Part of a small language model's weights.
Architecture: LayerNorm before each block, learned positions, biases, tied embeddings.
Each number is 200 + 30 x the weight over its row's rms, rounded and kept within 0 to 999. Layers, rows and columns count from 0. The size before them is the row's rms in percent of the matrix's.

# up: layer 10 MLP up, 1280x256, rms 0.228, rows 499-504, columns 0-255
# down: layer 10 MLP down (transposed), 1280x256, rms 0.212, rows 499-504, columns 0-255
up499,094,201,198,190,234,274,195,218,181,200,129,179,178,220,197,217,204,145,287,210,231,219,169,182,163,199,229,150,229,225,193,202,198,187,192,203,139,185,238,199,217,194,272,252,234,204,254,225,211,210,198,234,186,173,255,221,204,205,223,195,179,185,242,228,170,187,216,209,221,196,148,148,151,167,223,166,204,194,251,201,166,192,195,199,197,217,181,190,179,270,210,236,203,229,228,150,197,185,258,194,184,185,234,226,165,259,154,163,194,188,212,187,241,193,224,146,231,201,248,205,216,134,213,199,213,135,241,229,250,208,208,181,161,193,175,197,199,233,245,225,198,221,180,237,196,200,205,184,145,197,162,218,159,226,179,212,160,229,188,199,183,157,238,172,199,212,226,215,216,232,253,217,261,166,181,207,185,181,198,175,238,219,196,171,225,184,155,133,236,150,195,213,200,242,170,177,210,222,229,200,153,212,226,186,203,176,159,175,248,188,197,170,192,210,165,188,243,170,156,208,174,203,195,200,223,191,145,180,198,255,220,234,178,213,229,209,176,204,228,216,141,223,227,157,192,156,115,249,200,196,226,211,226,199,182,169,205
down499,109,250,234,207,193,145,218,180,228,234,262,239,217,185,187,176,176,200,156,195,211,169,196,201,180,202,223,241,186,222,206,201,199,200,224,203,172,251,171,148,157,254,95,152,210,206,199,158,185,217,232,204,180,162,166,168,194,207,203,246,205,220,208,180,262,223,135,185,156,168,249,238,239,229,187,185,229,214,131,174,220,221,242,179,170,182,221,208,214,162,183,168,193,183,166,243,186,243,175,163,212,215,191,189,206,146,216,234,252,232,225,215,150,245,177,242,183,201,162,183,190,253,196,200,265,188,195,188,177,198,197,199,219,169,193,217,206,161,183,127,214,223,216,164,216,151,194,225,221,183,217,183,225,176,193,206,222,185,176,132,234,200,174,225,185,215,163,147,152,173,170,156,132,218,196,226,223,220,220,204,129,165,172,162,169,197,213,245,180,219,235,218,179,151,243,212,188,199,162,156,214,197,189,176,263,235,216,175,154,215,181,240,182,184,223,195,150,193,183,220,211,184,220,151,182,213,218,200,210,211,204,195,214,167,204,189,209,224,178,217,197,211,198,223,166,212,273,129,199,160,181,192,200,219,224,218,222
up500,103,210,209,217,183,164,266,188,183,215,175,225,239,148,206,174,233,126,167,178,229,208,227,247,203,230,175,235,207,190,222,177,213,230,195,190,253,168,219,192,194,263,237,197,187,176,148,179,196,150,201,167,249,171,213,221,182,198,163,185,195,227,202,175,161,241,190,180,186,246,198,201,199,158,189,174,207,181,178,275,154,228,211,238,205,188,207,262,143,227,216,215,223,222,252,208,185,183,197,204,223,177,154,176,239,207,248,178,200,217,240,219,238,203,182,250,186,205,215,224,184,222,177,184,211,215,223,242,252,206,208,130,224,189,154,194,190,153,165,218,147,201,190,159,205,187,166,193,252,201,208,195,174,190,244,243,241,237,165,188,171,226,258,203,219,221,184,165,228,167,198,201,192,163,187,184,182,200,261,163,136,154,245,188,230,186,225,181,172,181,240,219,174,184,165,250,224,163,214,220,172,162,177,227,135,163,230,204,240,222,190,232,201,161,157,149,168,212,229,169,262,134,243,161,180,200,222,195,188,173,161,197,197,184,175,202,203,223,216,183,229,182,139,239,219,228,225,189,192,241,229,222,196,258,202,192,212
down500,100,227,193,152,163,169,184,213,237,233,182,183,171,184,197,232,263,229,202,216,223,227,247,224,216,165,158,192,249,175,155,212,183,208,259,210,174,183,165,251,211,206,190,196,239,195,208,188,214,207,176,238,210,218,211,197,234,232,226,202,191,155,198,232,208,181,178,213,166,167,195,197,233,217,221,206,169,209,184,151,182,163,201,202,189,227,203,233,207,185,161,199,185,153,200,245,179,160,201,243,162,205,244,223,174,194,180,195,266,200,142,180,129,186,271,149,206,157,213,220,225,209,179,215,199,226,208,164,155,234,143,187,159,204,200,210,234,254,163,205,194,172,198,221,135,179,225,191,204,220,276,172,196,142,123,190,240,191,230,208,208,255,176,190,206,134,265,209,178,154,244,183,199,236,271,154,212,204,185,206,157,195,225,230,190,196,224,194,199,170,236,225,233,226,204,214,180,203,207,206,243,232,201,199,215,207,204,192,225,184,251,183,201,224,123,210,170,215,219,246,186,278,181,178,195,209,170,162,169,207,200,225,210,182,213,230,197,196,177,301,190,221,197,207,184,191,182,274,213,159,220,216,238,212,168,203,195
up501,097,218,161,186,225,172,224,200,205,178,227,231,194,190,187,196,194,183,179,259,149,228,252,223,202,188,219,213,273,220,181,179,184,229,190,257,166,212,171,210,160,180,209,185,239,224,196,211,215,173,173,221,219,183,212,231,193,182,156,178,133,193,218,180,191,231,198,239,212,191,166,174,173,206,201,224,215,192,186,217,222,198,224,259,251,157,236,211,142,202,187,191,253,157,207,200,243,171,209,185,208,193,193,197,94,264,216,233,221,184,223,218,208,206,157,200,183,176,185,215,200,210,175,250,197,175,207,200,224,193,232,236,197,209,200,239,236,168,175,207,175,165,156,212,241,161,199,148,162,164,219,172,178,198,159,184,242,179,181,184,199,171,152,157,180,201,138,219,185,200,185,262,202,241,238,112,180,159,213,160,170,203,261,171,198,196,143,196,198,227,164,230,227,167,187,228,191,168,207,165,150,173,191,209,251,193,214,186,177,181,218,214,167,221,193,189,143,256,204,250,200,233,175,165,196,145,226,219,206,234,209,225,201,254,301,247,236,188,164,216,159,235,216,203,164,238,197,214,215,239,206,186,229,169,231,194,210
down501,089,185,237,193,199,235,162,189,181,163,140,180,175,187,235,175,243,230,228,168,196,182,203,195,171,203,182,179,113,141,208,197,215,168,226,173,246,190,217,208,232,243,183,173,134,167,133,214,180,232,260,171,196,177,211,173,195,233,240,228,253,202,201,204,189,151,233,164,204,181,188,192,232,204,188,109,215,218,224,161,192,216,215,178,199,185,166,171,247,240,198,189,191,184,161,189,211,190,225,205,216,206,211,196,294,150,208,197,174,217,168,198,213,197,235,221,224,197,200,156,205,208,205,149,208,237,184,212,187,228,167,202,204,162,190,182,182,222,196,183,253,202,231,191,195,250,190,235,242,230,198,225,176,231,201,192,164,217,207,185,239,214,202,239,237,173,213,170,191,212,229,178,193,177,152,261,262,225,192,238,195,236,159,259,193,215,264,198,237,196,197,161,155,226,239,149,228,182,194,257,251,232,196,180,160,172,201,179,211,226,132,173,213,216,208,176,216,212,220,175,211,166,186,212,187,194,183,202,156,216,208,174,186,161,121,174,206,239,241,237,237,168,164,162,265,185,203,230,210,177,171,186,164,232,177,181,254
up502,089,198,157,175,222,196,195,210,220,232,213,216,206,155,235,148,220,215,154,203,171,207,189,193,198,276,191,207,213,245,201,197,232,224,228,207,170,246,192,251,213,158,188,223,194,211,167,240,187,179,249,260,199,229,215,186,176,255,237,222,190,187,179,228,204,228,181,210,189,178,201,149,207,194,201,225,207,160,214,175,188,259,187,233,244,205,222,198,237,199,243,166,176,284,214,208,137,203,183,171,172,157,219,199,167,210,153,171,207,204,185,193,204,145,229,109,209,174,205,206,235,176,188,192,217,265,220,179,157,186,143,210,181,200,246,186,253,158,171,229,206,247,210,168,191,238,183,207,186,224,253,177,194,176,182,228,184,189,194,193,222,251,134,223,176,260,170,178,239,218,236,211,178,213,217,186,191,176,182,213,146,269,199,217,227,173,209,156,225,180,220,199,206,205,189,180,184,199,183,196,231,239,228,175,187,194,172,196,245,230,230,172,130,152,204,133,168,217,173,234,233,184,179,185,146,205,232,244,173,228,153,188,160,231,132,171,239,214,233,187,176,187,159,257,171,205,178,193,228,203,195,180,234,187,235,238,219
down502,078,221,226,246,188,185,207,190,189,201,213,153,201,160,141,222,238,212,178,235,234,206,209,186,219,137,207,207,187,225,196,186,240,209,177,134,206,168,183,157,130,251,178,208,196,187,248,131,211,215,188,139,206,178,153,176,217,144,172,207,257,202,205,223,245,209,192,146,179,268,182,189,229,204,201,186,181,208,212,210,234,191,203,193,197,179,202,180,210,212,165,222,221,213,165,184,216,201,258,215,164,207,177,226,245,214,259,193,207,185,249,214,177,232,266,230,268,247,184,160,192,191,151,147,188,161,215,181,212,222,194,176,144,177,235,246,187,218,295,177,188,164,200,246,182,195,197,186,185,217,183,158,203,233,209,175,193,200,213,262,190,145,197,209,235,170,219,214,189,191,188,202,201,223,147,215,204,188,199,223,182,171,181,137,188,204,213,241,208,219,196,176,183,228,249,189,193,247,179,195,190,188,169,173,238,248,189,244,174,169,209,196,245,212,216,257,229,211,144,213,221,172,156,187,193,162,143,227,251,208,188,258,190,193,244,220,191,213,184,243,233,193,230,144,239,200,209,227,199,217,203,194,211,210,256,146,162
up503,097,217,172,192,216,178,194,196,225,138,260,148,205,211,248,178,183,194,180,167,223,188,187,200,192,215,185,238,201,186,183,238,188,188,146,204,199,228,195,176,199,200,164,209,222,214,241,235,187,257,180,180,151,197,226,218,185,214,181,187,193,178,148,206,253,247,224,202,182,208,226,181,194,180,180,163,229,213,208,251,213,174,194,201,190,188,248,181,210,214,178,209,160,208,215,165,220,217,218,222,163,210,211,208,143,175,206,212,164,220,192,198,201,205,186,168,179,171,175,174,199,203,233,251,294,199,181,201,204,187,168,235,144,272,192,151,216,209,251,197,196,172,190,215,145,204,158,201,173,218,182,176,190,179,157,173,205,159,192,251,198,195,171,203,214,205,227,243,191,229,191,175,221,133,192,199,256,187,170,101,121,235,177,145,210,227,192,197,197,167,178,129,187,222,168,193,197,181,203,228,221,180,221,134,251,193,198,213,168,205,267,202,209,157,180,219,240,209,207,219,174,236,209,231,202,192,208,224,170,217,173,155,205,169,190,156,211,185,198,243,236,265,193,137,214,192,171,249,202,234,231,247,219,236,243,127,272
down503,103,233,163,253,212,206,176,241,229,169,160,229,205,219,192,216,200,170,172,195,226,195,183,149,195,191,177,181,87,217,214,221,164,200,235,182,139,187,145,158,195,211,220,149,203,153,248,157,242,204,202,176,239,223,207,263,194,246,221,197,162,174,214,197,228,265,175,171,177,153,158,251,195,216,161,218,183,179,229,166,231,178,216,222,201,203,160,206,190,214,258,170,183,139,217,197,222,152,201,243,193,257,247,208,187,185,180,191,214,224,174,209,239,220,174,219,169,161,200,173,202,229,178,151,176,253,209,206,181,148,195,148,181,218,198,254,226,184,191,200,224,157,159,223,189,162,215,197,157,240,194,200,173,204,236,219,219,229,172,236,214,169,188,212,202,225,217,188,159,162,177,223,246,237,176,194,163,231,204,225,215,182,221,245,186,174,217,168,226,210,158,241,188,143,233,204,196,205,212,158,231,196,246,225,180,188,144,215,194,206,167,151,182,215,194,146,187,215,198,249,191,237,223,207,214,174,225,152,183,201,157,157,127,198,208,196,262,201,190,177,166,186,194,264,181,179,179,190,249,226,197,225,238,192,197,233,206
up504,099,135,151,222,186,235,172,213,190,205,211,194,152,190,185,224,186,219,204,192,192,204,172,198,185,216,232,192,172,190,241,148,147,189,231,216,175,206,228,203,238,177,270,208,162,186,176,193,148,206,179,140,186,161,126,145,220,200,226,161,197,160,198,240,234,195,153,249,211,260,188,176,170,238,160,165,129,169,261,184,172,223,208,186,259,235,168,202,260,192,218,180,147,205,156,186,183,208,214,163,196,210,209,191,199,215,207,266,207,165,166,212,189,195,214,159,144,221,219,236,237,180,181,202,265,202,198,249,231,168,232,212,205,218,247,252,202,206,212,193,197,170,185,201,214,171,212,163,211,253,194,234,144,237,180,195,198,160,243,195,201,165,170,194,234,197,167,226,156,262,214,200,213,168,210,269,188,221,192,156,220,210,224,246,194,190,226,185,265,190,221,218,210,217,202,192,216,177,234,157,186,204,219,182,205,181,164,208,174,256,173,149,172,182,193,174,219,218,222,205,250,254,230,231,247,202,172,234,192,187,231,198,159,205,162,243,167,237,251,204,242,140,173,213,221,189,194,201,224,237,182,193,186,182,180,197,217
down504,100,200,245,143,202,218,190,251,256,225,237,156,220,166,233,231,228,195,211,205,237,158,209,222,183,170,192,168,206,202,173,193,150,233,172,199,222,181,200,168,158,197,195,238,179,135,189,176,228,181,228,235,215,179,191,216,216,212,207,153,217,205,189,169,190,145,224,217,191,179,198,187,210,189,183,189,208,229,189,243,179,214,202,208,249,152,202,216,241,147,159,181,188,247,222,190,220,193,244,202,211,185,237,209,154,189,198,163,209,199,233,183,189,169,221,227,221,179,236,238,147,159,164,199,179,163,213,244,180,181,141,209,201,214,225,223,179,199,174,173,226,184,190,199,213,213,215,284,161,218,202,137,202,127,148,203,133,194,236,211,179,170,192,231,197,171,219,160,257,165,188,245,197,213,249,167,205,274,217,176,191,225,197,112,193,226,187,244,187,183,257,229,218,236,241,255,230,215,206,235,224,208,145,197,154,208,172,167,174,189,214,203,192,234,202,214,215,175,144,234,204,163,219,178,182,185,187,215,222,210,205,222,186,155,227,148,182,206,186,224,179,296,194,166,210,175,205,210,257,155,204,168,240,165,204,161,236